Weights of a small GPT-style language model, trained from scratch on English Wikipedia: tied embeddings, 3699 steps.
Each number is 500 + 50 x the weight over its row's rms, rounded and kept within 0 to 999. Layers, rows and columns count from 0. Numbers have three digits each. The size before them is the row's rms in percent of the matrix's.

# q: layer 2 attention query, 128x128, rms 0.149, rows 120-127, columns 64-127
# k: layer 2 attention key, 128x128, rms 0.148, rows 120-127, columns 64-127
# v: layer 2 attention value, 128x128, rms 0.129, rows 64-127, columns 64-127
# o: layer 2 attention output (transposed), 128x128, rms 0.129, rows 64-127, columns 64-127
# up: layer 2 MLP up, 448x128, rms 0.185, rows 0-27, columns 64-127
# down: layer 2 MLP down (transposed), 448x128, rms 0.164, rows 0-27, columns 64-127
q120 108:515472489518438598552520495535438496642517567400470494533466514480587535559468491470499497491540592456482437519482542546489565426494536475522489558386494557534546521492480518511493488569482595
k120 105:596474537479619505513484500473526446453504460494426538501351465433502538443611453495451537511537515518491403455449462476463535469425549612459482487498496467551508524482501525467461598497467574
q121 112:417494437465500476458543476490511508481544609517639455534526595427505459522505433543505523576492486400540574496509495468489476469464558530493478569528446448426578349507521564582473496435524455
k121 102:507412462478499499528401528483617455476548461581483494419503439472441511516548515459509490532481533592476463491406493555532501519532508512458395457381595407564468428615493495527522540537542549
q122 096:618481521490419610546505546491583468423599488482420441506419494477425474427500430527564504495546516533479410454454449503563494492497495505513548527556514438543563488545575445485443583473526525
k122 104:527537544449475478557512416457483600409528548553480554456529530530501482479497481471424535497434530440492526557493599505514490517448448481382529448499555519457401589596571403440608530498500411
q123 109:490496605383508527488449497452520470547530460468450516415582565560537469476566530482527518459591523596558418583550405498454495494544563502504448416411555518316509496543506452490423589517534558
k123 131:526508541507505381462481450563519466557570599587529524515577508527460463497466513477551446446509540537517531496588474506490494336452511370487474574495587485570566493476501487484518455563523524
q124 101:510549452537500415468480496476483548531513548516599557558550496528545442563526338591570566600452502537471420496475461497470478511522548440516491482559542497400512512628480514515516488602481398
k124 131:512452484506465562590522471447514445492446525528586429572524525521502540498467401501469458549497484491461546448457502405596560388441524542418575537486509402497599418448449477457447574490541544
q125 111:498383537415416505527401516465455466495528464483524466509442480479449501621459542512560582516521469478554472459464482541474495647529514534545514475513565570455490423484593482602567453476530485
k125 123:426525567497568371496458531536493462533447452491533505457462496506451412485457477541417544459459561566507469462513599546502513515491521441507581402490453532464481552450498475616596539553496524
q126 095:463591569512474549434479532378488471511430529529524412583518530454578513483491451550542516562580535459443502431453559482450457530521540432515471541390559466435542542555536507544511438434441484
k126 115:502477537528504437447472443529465436480597472555529513490501516569490503525466476503541417434518521471456584511525467509491444499492581437409429585570562378502491500450422456488406477522492578
q127 104:417527391401525504508521509511560609415510469519601474560476481469484517490473481545526518473593437452565540480489507438494488545496549480474547623605434463497486529448556524517496487395499478
k127 104:406506399529502507497462470433561459438502443548478484508592518551535542431542447448581495393593433394408471488421482420574426525604484469447533518547499481468437537505565477412601462435540483
v64 117:478465516526495615551540422522569467524446446548351525444519514516573563487480553515579577591481593440554494478498498519510488452462489535524505466532606507441478552560609589435538526540495489
o64 107:508514397476444495470448592436527528458568578449579458610507521523474520455498516531461411493634431475510536514528426479389448457589547450467520545483482524523502517543496491608426494550515518
v65 093:408472532521457466467351483515580532515401549442612483520568481553502479511512427520464419475589521478564498494443522517498612514483517515547513501429541499495489550578589566447570483481491475
o65 084:479507558547628522543634514461477437482531438544449535522544544507506551544561583564581564408472543574450509497531469571510452541519428495553519529596444549454517521441528465518472540567512554
v66 093:655546449505485524443476527563477495467576511463507510523563500549531449456428498485579539575513462451530445501459494537555436597451623500521418571477513547493514588489524589533440520413559487
o66 094:412481494475498531450496509489444550585435507465551388531553539519513536523531469543475442450453395508443515481514423476537574487485520413443517463461538501465382464554508486541473473544504509
v67 103:467479512411489585462529477533518473450516523482456443542448487506455490484429496501435580572450584612476579494423476413485471474513508482413430517492471499546531578405473562534498498377488535
o67 111:470471483545480482480477480433553434531454445511497439484454489391572530530466493502509442417488384458492431506483462526459531574503480479585545540563473443380471427537524441467507508498456449
v68 090:524582542552445532498414530456518523510549413460492487488584469515443506529462514542500544561516510480472531518548490604507501515555474453477504509553564524601412531432575585524465573478431496
o68 086:503441468504538504500565454457437532537449580558507543640494588526532460553509486547460454498571525612475476524480514473449596521480571485543531528490548512455601555533491389487519578548501475
v69 112:385490559545508552511573512407495556535552505469504451436512488537480441512519529525479484526453550496597563575493469488486528468535453565541550405473532473489544470459584574465520502481456625
o69 111:525494418480588496535436447492534480515478508547481541457445524446497602488437538537458468483554530539471499522472540473465461498444552430563425599545480537448495591557458496545454462494487412
v70 093:506415483492567523510508516512387473385457536347535565474456557516462431457464420378490431439553522492566517449535555523497460451407531494382476479515441510420494467428439392537470547450496541
o70 083:454493512471447490483523499512526421573515470563423407481508452566545608519613487615561460565442443487507509530473419540473582521545474498517539454471569505485504434553533466532425526433496526
v71 099:443572509557489442523441521404493499530490519383535461496474544549616525501529504514607542483531574515503484522479504448508540490537569547463460552505552405445521487554374421435513524631568493
o71 100:528515433495545536485585469532460550541532420523515598483503469521474500484425451443498490423496539562515522457522450588469509504491412488515536457497362517595509495365559579547531520418497454
v72 103:605557438595456508546530467545527620531545442540427461511419485481459618492503532478472514465524542498444506538544486573483421535438508451428550446549463534448428532425521484433566500540484430
o72 095:441493445449420417532426521495416427446434536482479522566547451547544414526474456529514514533555405504501599431547509424517583426527485542469477460494578481544547467577458413559361510508522540
v73 109:533503464582646580514489439480387458497439465539500584598511473500529575441547506600499543473490524459521516467551491494451478524511502479540501500534468569506499516577511522435450556623514424
o73 102:451529594390411446502531484481506485446558554457460469399480517521373430440523484441461507515543479475513393512555531451481492425513496516425544526408506455492439481435486492560464534534506573
v74 101:508428460364440488527459464547402462506369420521496537406533498501440470509517576477532485536493558496445535587520536483459529473492497418536412488479565453535526533464420507516600436461548533
o74 092:486490447499531504475518534466547562511562514526573519547499464511621566542410385402515503540476465510551448473487532573491471506520435582452467469539408565477466473417610512446513439457507385
v75 116:477477569498563459454420410523594422555522470481499501557442590420494475508528491518425511397519493499465606559513498359488449547488473478517476597530516461505456481535514436534487525474472481
o75 114:529440500524515430549515538520442516463461564535485532483478411531515545502557466489562484536437490546541271555466490598450508445460429492420486518559433521551505563409411534469451549502528492
v76 098:556582493620560504482434578502440442468523522479448558479471530462616427478437571522491601458533511533447579491524559604484519444520537491477469522480525562467432561552542443462482423497560580
o76 091:430469480462574463525618496442522530570514431528525448497523470534465573542578492469514463496526472458526526505522464530475526634623550513534626441460423429538643440468408559469575501492467432
v77 112:567427445558533510472503495520569461461497535432554442467550428502443617536526531458500451574510464448534486406523579509502559594453483519406417463409531546419507582540482522464527481513554516
o77 117:427500517476441490465562478539411486525467456492487462590537567599569485494515497625604533388433492546424490544443430613458518531523508495582585508587474532504533454421603443496543596464473496
v78 106:470525496467459536565557525553462557574463520516507517546465546544441469454572507512469560499524498527589578533530531458455489388433589516388511480487591385467569465456454452560446500534507522
o78 111:484454501525474456569423471519511446555567475479457522519531446473568539528402512483534459482594403530577485577506503567477521573502380578582476551536518560445533502544564524446489597513534464
v79 099:555435431460485541575528475454527467525587598463505533478597584492496484585475460439534540506412479441456526431478547552580445455440534575422562517453480487519364589509519464550464469499463520
o79 100:515480516480493507402489550548429491426484456469474485580423526465478537395532512529546459508540566466570452500411443523515499518502531404506436485542521547424514468503476459451478570538434532
v80 093:593518421478554444530580478467491482557466505472656480521544521444487457579497516418525491476576516507586503523438573564522544567467539420577573573547568404559561431515478514483525518506416522
o80 084:455485532518531478546385531575502580550494545555432538411507461557529492486483459516507564497412482497503453461553487486520428491504487502408396427532517474479428532428543546486508494509529564
v81 092:377420530391554517456473511503526448452454506458450480496511538465549534485537492506501401492464507463522545417552545417543584474446628531450499426477610454551545460519468483522547471477531636
o81 097:473536535574513458466538484493520465455511465517547572469438508521514539468470540528537533474514536495522395558448511553474425459494484412579565571462348519420444504382574481456526476524455425
v82 112:541561551484567370587479527482486497506505431434546498568417543565488499481461433534532475494566516519474517474489470570521599586508551440470478521492444499538519515468562452413516510482518409
o82 110:483513592467534551479561450516478508421487492529470571400548473507515466555594546438492570490469546546465504512524597434544482465463415581521507410453491522495426510530503489517481519527469658
v83 115:543523526567654489539555534496493498424518468490539564473459457535536535575517493457458490569520576568457509578564495484573478615470500495473420546431520563503496415488463502576517522510463536
o83 109:427568518353443449445526489565530601554457510491522500476550496535567541549547472514553495481498417556523511460551528546445538439514434514418593431513464556458460503531583550544448543480530522
v84 102:515541474544465488499480455495451480462512536473513510578552453516490445501542529507481464432510530398495461566486522402459534547554590491451524527505521477486496421550486562472548536499464569
o84 095:467447574449514519526508554581487499623501463511441528381518479567478557503467463440503528546532440585544535498586587585491539521495457498486534514557427500503444554451586471568590421601568450
v85 114:482479470526503535610548564540488475590556498534444436477583488624450490426539453533553453581445536522521513448414498438463507472559479508459440431490497530562492531443450496537521439513513449
o85 121:515480509475489543489514444359550471490552459464569538497409473447414480465395484440447474426602496447461590506527464516502548552460519510554496616468501459445502473525629512516506544473441534
v86 099:508419439566460466528484470485500477485556431520480466518475501580509537476548545485435523433598453488526402447536444458410500507486438462503511462445597490552525475444600555455420522560510484
o86 100:569521561480482597519542494517483458531514488524467526537436460416461468451446457489527397563428533437464494481491428529510483492414547499490489535473493518445457584538438412555403559489425613
v87 102:553505530513519435559517564492456569430551498503441446525344568552504459575495562459460549463604535529499527483443477462433412469470495489439514453509532456568532532446534504427379500345502483
o87 089:531559486532540506571448468493601463550505453576532568549557418442498523541448459489511469536372499505540569495504454538583527523464337529572530540496521472509528459554405457488435608550498567
v88 097:581470484558425477573483561522433558402502509549513445462536423425457570438499482423494468535537516501550502432474564447489547613472448430553554479497528471481537378456493547452456466520567543
o88 100:504470425492464544504515420447534461586500473523523466552444547495545436517473476585518502440437540504422529507399458466501518482496484499529416499500468494514531532524496463495497445346453395
v89 103:613497402545537440574571490505561542504457485551463454548490497496415547503469487429541557490563528563531518588447567618486477525508452447483486524527530514511530457484456550482421524492501404
o89 120:486556526485453535582446537505508544491525465562438486485456440519518452498525431528506558567537455491500536355551454402523496488537456509497529487460586469534399504605476446533487419563527579
v90 123:521491530478501418585660494419518538502485458485479501436507549521537550403496464544577525418445430485470567541584414507481487451549459491501536510537487545464508468502496501491494456526500473
o90 126:503596497592511527485381538549510484405481519514550461480454514469426443529531509433400479576558528492527537406409488478505535469491497452489473552509587482607528510632541504591468479536524597
v91 111:535550472465569553493433496475485445529553499444518615497550544472525532451505461574545582507426556467474397491473405439513561554514513447525555503518406445466553578403437451483581567502523430
o91 112:500489564501433516416601519511473522466498555495540456450455504492514467469454514483419406420476492514552533535617658511506525502463583555545552520538485500426492444502545470473498519517478473
v92 100:495481485430523459487544374484507490498520460471543506530423546429529480428567487474415560434510573555499493560459518461425528532444520449401415525428546532536447397544511508554506554495494498
o92 102:456547505507483477513492559568532557522436481551444529418530470589544562570490447496596495542567374524569477487554479596530493516557424544475609448510463462494468508538459464488454462500596517
v93 105:508462556441499437508548498522490476582419486520543564581408603485405449475501499461497471495552547657474497512543413590518441509474602497438499476510445536468461537451471473518530553556541378
o93 106:500575466473461502452485499453489513483509536475503457440546482507552569558467480465508531474481372431510538472537493439529584442532376550462479400437564445485485365566516454485414517419504610
v94 109:392528531433552466497433509559542507433483496564544462457415459539521594494486468501484543561468525488523525533460491523526425565513542428438487495459474493414481501452334513496518542447479486
o94 120:515515522537500452551549438524503503494540542461478635517585538505466500512498462488538487412609483557567550500532546603578488458456406539461564544522565508532489505545603518502506547485494567
v95 109:528532471605551443495501521455396456508542539553669461558518513475451412464504462479493534472466502504442498631578476503484539468541492547511609531357472485470538481542477460399534550627505555
o95 105:464485502364503478559539476565550632559526435556427530411522535529530575523496494428472589553518520539573508451419575508538510490590521511436441459508527458516568468438511568521536501406539463
v96 102:545510524498496574476608576517391502553513497471454602544575511532483490486529510432484530487493556497512493535473518546490499552439583468544511447464549404502522555477540533556519559445455444
o96 089:469506477433541491489474514418531491567526394512578464505570506553583561515464501531503519484504415538446505514613474477476489512580483576522517533478507586405491411500466531568403490560529494
v97 103:479496579573535496428507542482557373448539511466618616422536513478507466523567427473477495530562491485630400466424506484540498555505532484590530457476519441522504490563448499426570475480416460
o97 093:475553496431532476429542509458545593501450463500506436467536484560477570515483503577524488415383508505408509495578552521517441423543468485483502461497420539407478470379577513541446562483530561
v98 111:518417509537405536466573518455428538486517444473549496518426536490467525506478487472485448439433529439468457503485555577544361537465565484507520405561516499511418572452512523439449444423484400
o98 100:545517493522419556477420432528458478558443586522429422558549470496576467501450525553492490581578386537463451525551456430500572471427450496456408532454586506404491471562474402553437530516441582
v99 081:566556507470411521515478540457460481467507573453481524543541451536472541417539536577621463479484462465577534523445464506466545498522554526485456551457514495589543462461497473439468477497498522
o99 092:514557451548539586497512457479530567498557397563521551471494586442461444477432454449438517492570566542412543502485569463530445484460446512615546517482450498534430479463532474590611398552526389
v100 107:550565458545547556553466392530528521559483535521590552449594510481441471541447421540527580437562446472471498456501503482562554493467442516554556502509428459524493470551466494555475460566523499
o100 105:537467540445567417512547561540418443440533477517475455512469498539545489498657542480497497538505593495560430512452570480486557474534512515454463470561532561510550528457488471428526596527546520
v101 110:588456526528407469525486472479449529491486502497518529486518509465487494543495471456562535471539467500466496477521479541501480485432613434468541488569514468462448569465492519516512552396599386
o101 108:541486532487489542462538530562528472467485506462438460538535557544495487483530476584511451620403493410523508478540496505514504501450471497502440483449605479440457471561516386483399574543374692
v102 103:455541598540577501554473486491475558426486474535460500444447508550550569502521539467494488555482547457431443516477542561523462442502594456516520438538402469481548506522599463550551389416405523
o102 104:537505508456467438435480517492550457490523521378511498464539413500465497528509506546528550437479512524555550469621537435548489543478423484481495484509548491415457537509477549414437600568501535
v103 101:628455509445488548557509452551454510575563513523380604475503460506512389510508552470547550595493417500457538492508456510391572466564485461549578538524568409545480616471538494544507552429421459
o103 101:438421460482491525529447562519582527506495516480591487590513479505539557483453466465486586584489575454554518533493566568589490514502500620488393519470563590524538452529508590472384523584556521
v104 106:480457561458424529481582583518415466571517541442430498551524634568547490526495556486471461462462468489450500430543474480549539414386499560526461451426581556517541624485475545529512424464606477
o104 111:534523405522485544399429455442516472471465430481588424543530517448521569475404501491512452461503414429506549540457479497474505551528506488584464535531458502465506337532506507491455540470448467
v105 100:436580478510471432508501429403526576441446427478540506450466554571587519480541413507443372502492581521495556391432453569451540491499584542513516461566587457481509414505512463492581452440491532
o105 094:563473569535490560508538553546536462494494515466490550515523482538466507540503541548495473427492480524526490475512453448465392451453449404547512419439402503563478604476492534546445525486474557
v106 107:419430474554463449555449561471396502448466440458518515469426435573538468505515524496520479470507495475491439496553458516501513562556520495548562486452484601459497457560452502399531476588471560
o106 110:478600513442597547475539435515593450533495519493482492463603472493448510511563466484523538620496546425485650505513563512504515519531505573416487473483501470505536470467549477624540452431499541
v107 106:476544453481484532518454553535479487505497519433536507500479514545460531424483489590527501479505400452473588476476465461481446422481459441476381539547412579514488456528357512524495469515466557
o107 110:546522455563509484440523485500459478475470503518524487507500532446453447502480406457507513526479570500435442536431530522482590516545482502520531497530512458524513480426554455547626508451532385
v108 101:526494488487438525506561464457530542461472522528433586465403489528538440421478604506498545486546494460524471552523526510431471441536579471535476464402456492497447520473568509502507484471415589
o108 087:468520407490626473493445489542445534538590374471542540497587497494468579476457442463520507446501535600472537433566485509504472601494384535479497611560472561431472499494511486492504538638492468
v109 097:470512413479534543475402477491413348515453512581509542516539491570516521490401495501424675489451496433502529525503556556524440515468463455538486447473407543459492467543571472474465525533501503
o109 098:496468477454549484499578535439523556530621498465492452500517535461397469459573497445513411581511528461497532523496482448442577478570536520408503556463604464459560443535421383499554523516494500
v110 093:521427504551570528502405363438475500520494563508445428490467378639545526581529505507513556492515553514467479491473523499455532469465514431464512529421474450457377574501455542474427508403480504
o110 079:461513465434443459522541458475461460452496472475446576509542534415393475424547472433487534477544513505481566558548435566470454485456409523451553476555497515547561454479501390540528544512518539
v111 086:528472521512550506528506557505493487362550571477604482577463562472469419465532517472445553521518471490453429512611483641545480522512481523499514450503564582440631460569544442494533472485509584
o111 079:531573532432431505488455492547518538564489442532462465451488408444584590485541537537574534566376501463572468464472529364525487454523544434499463456452476444533405534463429560481420524496452508
v112 099:450524527449397534448537478481564446389572590531483439445495457444537537564482453453429512583490484482521443565482489475461520549570423560472491458459551423613560420512495509518556446456358521
o112 084:504431407556514507562430536542537564588450429510539608540512465507538483460438566491591493470516536605510494493497548515478508419483602440544465633599514562532476567508573492474526561541525509
v113 096:495540551521615505536477497560474453424535527524371485478462423558435600469453549502521541585448563521505468546565446433513434504496479541364431533531429468427509462470503422473460495451544448
o113 091:496483544399363498534519474526528574540534512415541488521486512493489449525552526510462474463533501581490565463499535555444558459533504548516618468472612485558506473506496570489565614517522527
v114 100:576552582473451549561489515540603541445557559513640440537474518486458475538518456500490593477557428518517430511386534535501533520565527567522571524542467533605525508492463474494562454482460479
o114 099:516486530537552509492464540516513501479456443530409566537535416496520484492524520536583541615469606390474565548548602466598532540500502510522472527473505457470467581437503490429476505541543535
v115 103:500481437531601446571480531561476514541557493525408562459589459551549543514455500504484567587441473516430439511617457424572486461476427423497460561458585473450446500513551539534386565485543556
o115 099:485549483398432465505473498523485454468474535430541485582464489463492554488488457454525441502569443513541546514467469611418483468540523516368524501563469605505538424515429447533412542441511527
v116 097:474502573460440473461555549550581415507520558521528458489466509465541418547533529578446460442524425437458422534519430500496451459523413515608578504447521494536477554488490477481521477489465381
o116 091:551494449518565475537451495462489579465474525495487557563558439516462513481459480480542516587407556470428561539546584528503459499513565526374400475552550564473562446422481477459449536476450608
v117 135:408472512527452562483514516464471539497520444464508405454506479483555567505539586605547508546507519468518512426483500531493447491457491482566473469482503598588539534628499488480474547600470507
o117 127:511539430593518518425487513464537508489510514533522488573443567500420480453462496469507494565489581483408476555410416468460511480535582449424500479468503484441511464473498491597562415448531455
v118 091:440455441465440479501561556487531545498428485483444568407498524485503450508557476463576407450466543502442361582476529504487439394526465511585527479433516538526478421478431538517557564577487530
o118 087:490618425545549490495476447473527464463499448513511510542552481551482567478432419474470511503606456515520629405487452485507423532518561488460516510485490487543529476511522459520506356455590414
v119 093:460503582454448472587480547525598488523443545419534513392534425450548522439496541507485478526490490505469432540485486414509494490492550449383517474374435439554498438443435487462476444518443512
o119 094:482497415518570449473502426482463482514539386506465511456457494572497499560468458459580490452593501547491588445544606546488484572499461533506507501611523589379490519538544463493534523523512523
v120 106:566494483486432495541598504472476449543510536471388464406598417429510563508509503538444559501398373417484440501459488509430507522490429461478550475493508499493429423492459510489504468535479460
o120 104:516471419570461524541382517505491587455508516563544481584427579503461395473462473469461450598578557467504561479436542538566574505461597523519500553522544515533594531559456496488571466497541418
v121 106:555589551526508612591533533517580496554560515402499496472538535541407495491534442501496544524465491534491520549516497422502487593429576481539562459519459578505556525616608556428491617523511470
o121 088:507501502529524415423475505510476521480463514551542429492519554505537499535540578500421476457532435583508471446498524415498567496535523499475474558583491486453551548521483437584534502481572544
v122 103:502375497372527527498485445501482550483473469440499490468459532576486536496558550475425413522543464553501457469521502450544506439476563469524508505462510548368575410513560489563480490565467537
o122 090:509513497490422479429445559563477462483556528494509484481491427418533517440501519501589526515444533455547489516469457589475406472458432507451479421485404511548366567420494576473501408492535430
v123 103:499486539588506441529415553492451625557414601517447446543570516594482545541465537475550508515499521431530492502507541636564534436522472544509555427466401533521556524440586513507516510535468508
o123 105:485523430405452585545499450420457398516551424502480498523490498457469507488525448507507574486595542559431622520511494399463491549541436512524500510529519560538500418532383509532478463482548360
v124 100:584592466503566498535515510432530526522500564452522579463571505562461500434490445501595394484533534450520423502482528480419558368467475534484498555450518357509526481469471531500472491471497493
o124 094:395458532436460471503536537495464444551481477509483462470479461520522493513513455433474545449552499541505539501557531538510459591580539519476550453542476600488536514501556584479547515499555414
v125 091:449494454497464436418495602457502575420465535480495566456544410564521503514496478446607447448490466438556543506477551521651464473411541545484378431418521512513534470526511502514490508466519508
o125 094:460576544500560559494532426522496494534589376498516481475512557520532550494524552574514524435534550578437509450548462468417458554512456438575595535484464549433394522504567461532572430619481494
v126 106:555373496566495610535416504567498558435559477528524511516519514442519548573532622511463518511545483551441565498558538526515549489517426411575580494491557497468527555570620484485508441556537457
o126 097:492462539424421479475500489507456394470469502472494440537440459477583508446496546537571624501453566439508367470497476493543419493489513566499429437510431520526452494381419539419440516557461519
v127 104:556499464473502446479439511513540397548419530502579573512536496522437541458519527499484529645573431532660529436509436448537483418488500469518436515540575503545552526550479515475626392536514442
o127 096:486478506458457497438553575469493550458557548498523437509471511411547456505479493533574517416454550414453450512501540493504503456606483538529514467451454483446466445394584493462516620450460461
up0 099:579511481480481480525550503463412510415537491487443503492588502523492445571450424516511459545501541524460475491497576409524595482397494478469533411502465590458468503531515597473547483444407504
down0 093:477579498540460543481530470529536467477537569572541580399403517412497547437483523499508498369477532510477520584502471542613518570497438402547570518469556527487516535487496495507553479602463443
up1 089:505446481551528528478536491540522540574543385497420449468592524520492557474577537390426518541460501537461516600474471560432535581529514595513498542526406499512488416457534536552544511502536531
down1 099:491479472517483454474562480514533603568474542528481439500468465436567460532507525524464561528482552549469477474538596589435581509510434570452479528593575470418515454486470453456485551455499654
up2 142:590541465506500539523595470456481533523502567513526465539611565519592524570452500520563491506556530481541444592432475516448543573474620483514483485425501395457520492563461509518544542570553502
down2 130:480492579441598486543583455464593543537497527646549487485445500506526525551542463441502504475475584477385443527470450498453489553610516410526491518418495513549522504511486373524459554511499493
up3 092:594422592518520454485475543475455512437659501497603440513575475514469584523451404532487537535568529372587466477482550553478537510506480504452422479560434491468542493516397493537418577509455525
down3 105:478512482426440449590517556503458417442498606466458477467513449563532561526446400498437488570535519456589435427554513508487453518539486463480418424513550498502441392551455516570427557459463567
up4 102:539489460489459570408544442497563462475474572500569459512400525521456545481496467534524542528604522533489367553457444585588454532560478516467499500441482455531434514445564558507516564456411487
down4 100:555489520400502433487396602498536462495426491545540558583400549457572503426495489464452457536410496528575542580566436495518420574534529551423440558496441413509528382458540584493430512524486530
up5 094:579604496555531477486534551478445501522433498384470450504545593432461543444519461527448475472542475506471379519436483485500437581454528456547533516522450502382524521560477571538590453508539538
down5 089:462456537451539552490451511566556497479472530558454470515497513507461527403533493536623501470460577457545424504467477495568468531481602550551475518487499513504512508633493545439411546488548510
up6 094:500527389554491475453511568532564606487507623536410479518460533488503448545442514491416503452516489510503487425455526387494520527525505507442480528549489455433416474586553484441510444507456546
down6 094:545523452387483565481456510487563517388484438571510490425457485420480504505564563445487531463441475410529542553411486492530443591515509437554483514524578468527502468515493637518432495513524547
up7 095:516399510536537509479476363516514524544479503437469433539570449462479525431463458441549469504539560460522497504430517556425541533475572500426569467499507570541531482481472494476588440466554440
down7 086:540451536517513507460543450465460379423419474406468503509461433527506510501525529554508473510569434516529518542506603468634587484511535538542503498425524432526525524443568400473483503475417566
up8 104:454448507427512441604373533492424557532555535538556590528486462481486421561573457470522498487464559439549476521518514565493529535515555472481430449540436541560539496409438525531449471454512489
down8 102:499460570512561512518514513474518433541504545469567554447520434520610534515525518496467538536466396460512496567501484523461479522549553532572481457463535454509521460586476502502496504483457520
up9 092:507474422497562572516553502515508538390491498481493549586576504492493587545596507505549544491515408417505476473448546536504493577452575427492527485429449442549431496524443541483451396547500523
down9 095:373455488389507483435491438491505593494509512547466494518540464539483505423512509522449575393491524481398547521584539506438486427538442490525548418445521580534454414506471522456462529496560436
up10 143:445562461490489577534526473509479442489486483420466528462540469570496441414490554604460391528466441562559487508556543464497438506416542531508394501450419522464431510497499485434551535559573530
down10 123:325544544434591575508501507512495482464415517547578563498448454520492408481555494477517496511521555486418500507493462466435464475572537444450492551446533493463420531455438406469535517488481433
up11 096:517445472409473454556591533537508427377532455530450541470513526425499490508471597535578482544535435493472516520454447540533568482415447533560537591547429556551562444411455495428351486427488517
down11 090:576446534488467562499494453498458495439546575524390578575467451516455438427455530581514481461556505436509567504524466494466523486467495585482520517462477519509506519493527433550469556457416515
up12 103:591487518431559511400568515585409508568482448460481550544519487601485523538482547484552576532439512498463515499512521521501535486531486582488593504481563489556423524379508441470463506446490521
down12 103:393532500487581451513547554513510503509408465408469470474409458511507536548425458443482615531477474472404444525457519529480412460475521470569538473534552509488458434481434434534432435521525549
up13 106:439472485552423492465557403504442542470479562456489570528592542477570538519482590444542488536601607506452440416508417553566504394457531485503530460512526545483510531524508552486578498455489453
down13 108:485575604503493564508414524487614522505555595450530508441538457456526493540499469453559412436507605528537531471510442574494546494554454515422534498469481566494535509509432545429543445534566496
up14 109:481469486526519489494613395518452514548525486536584454532470472502454538481577532528526425439509390442443516528551477418501530529422487580554540496475448551434599411542458492484480460597448541
down14 104:450470597546505511494462510508492510514488510558418576478486435588497476523537493487427559538470488498467506458471469450515523527506446461568468519467584524519437498515492513487584547544477413
up15 092:442506517541602538501532537530483507544581489433428545396485497471434511489521383620467456477528556411552466523560489445533509566470528537573442422531420544546477459508469391525500565480495467
down15 100:475533459519487520449467475536517495491492456542474527524448486398401471533483497548447485467467526485539520471498421499513444645535534524522418535439435509608558417502513501457549502536517585
up16 069:506458521490526564468606459522446499412635514441467521532423557510496505458521390487506455492547456600497458419451505521521497501454502543531528502448522532510471485476576564453450533435490453
down16 076:484556536495453464524470548441504385543425487407406437460547545492503489484540563523463529485452490431575602554614496511597442561481440458431463474550522438338524470539524475457529535513577458
up17 112:576466553565489529467507650518366484560481473496543510551527471439496584404562525501478529503415488485458432555496439532482484501467605534438496492500491478444560475403472472474521446522524534
down17 109:388547537629549427624468486489581474488443507494480534443513519479525441555494534533564523484497550562474523463457573496536468520540490474419509562491515558535541510410531480481451526621569514
up18 095:562518487550428577445515528491496442486559500555466411500388617500482568485641538597488497432489451560512525521448527443540433399499437480537485471495515520396518448481487336430443527481570456
down18 091:589513504443434611534544543487495429562587492520514353521457576568520551475618546557446524533526479515599542485472446564499486449565521437436421447548467498463430473558534409550479517493571438
up19 070:548388458513487482400494474503516442425484499485496481480501513543420482523510558479496518534461494541531539479597498475570514589499565579451448499573530545466491484444451399472469538571431528
down19 079:542526506470522494595509512607575457429479550505607567512545561538520532536403482532524475562570520518448510490539468486546459512453520487534485521527523505535463575611405478367467502567611475
up20 090:555395524535402631560478550543560513496452457460525434459562502473535600479605496560526449528523565547499449550458458616483536422485448497494525505452550470457555467500487491559509391550532486
down20 098:488497517424463488435506531413539521430456525549505532525516500463583556477518503507501594506498591492472481612464365597555559484545442504528502471410533426531500572488480484590425479589410483
up21 091:536557491478505543502471556498519469561461471454495495484404503541523482554505501455561448566477508543554422563505462520540522475482513548529497465501452444471451519505586538497495553493490439
down21 092:488545556542557419496464510531530461466414481560524544446466473428493486447529564557550461499401532530474440494560400477502465522541510473518495561433507470531516473495494509436504515467431524
up22 102:536444525534489462474618490451430458452430580513527486446528519607503466426588469519491533509516553621445427438467476481440547490471526535499483475455473538456503493515452509575473526487538508
down22 097:595494499573520479486544424519426477557446483529599481450439583557507484412524547427541526466432501446497471458411449541376468559511569471497596488498546483405512502559488530526485464535590478
up23 111:493537455471455592461516481499469556531480527465606501504585508430519567504361498493531481483434438568463495441437510441552506600475534517588487435491448521439379439519438507466477571521484516
down23 103:530474454514502491425484537451444540528482470528458537542528518400489422464523464496507539557515472533466495556533519490536442457558429450542584482554413528547510477461578463402476512498375581
up24 107:577549477539439565441455540560539436527473441400428458427536510470531545427467528486549543556506395455530439493581450478521474510499469422539533492447502437459422501472540392459596463457553553
down24 111:534512502509568531411394590491524437492535544420463511480516520453504585506582478499469522478453447489433447507528423488498587489544419388515552545489498442452463457484565435564524472384504509
up25 150:473415498484451529493451541488480558532522512540445410564493406406439587462407552516512520523499505524541517534428391538459615446393440592475479509407586500512501501588552583495461520564531532
down25 098:526510541495556481518580500564561444517439499427518552396404551487486468596589423472443566452431527511483493521576561493477439564569475427558579527528469497540515506392524478505548457468406551
up26 119:584463514444460523520478511582437477572446462464514327564392463494506526524499470544547527447506509568460549422493461512577446511473482584451477458490525469526549480485459547432523552505523599
down26 098:580450459477512455447523569503503508507492401554505548535464530530405551529604459446466481593486470527613486528529476524504484554576524420518434536480521404470442527413586583484488418475535359
up27 106:555478525572450504455475569562467555503492512468562475479487587469464377502480556535482422519477498443381516482479491549435557506451577516466580393418451488383491563535461432488547506489530450
down27 111:353428553519541568493430499544516516435515498599635563467473533505479554528508503476522458469448515453482520474460468518500463481519457475526526500591577501543559495527526575470489448486532523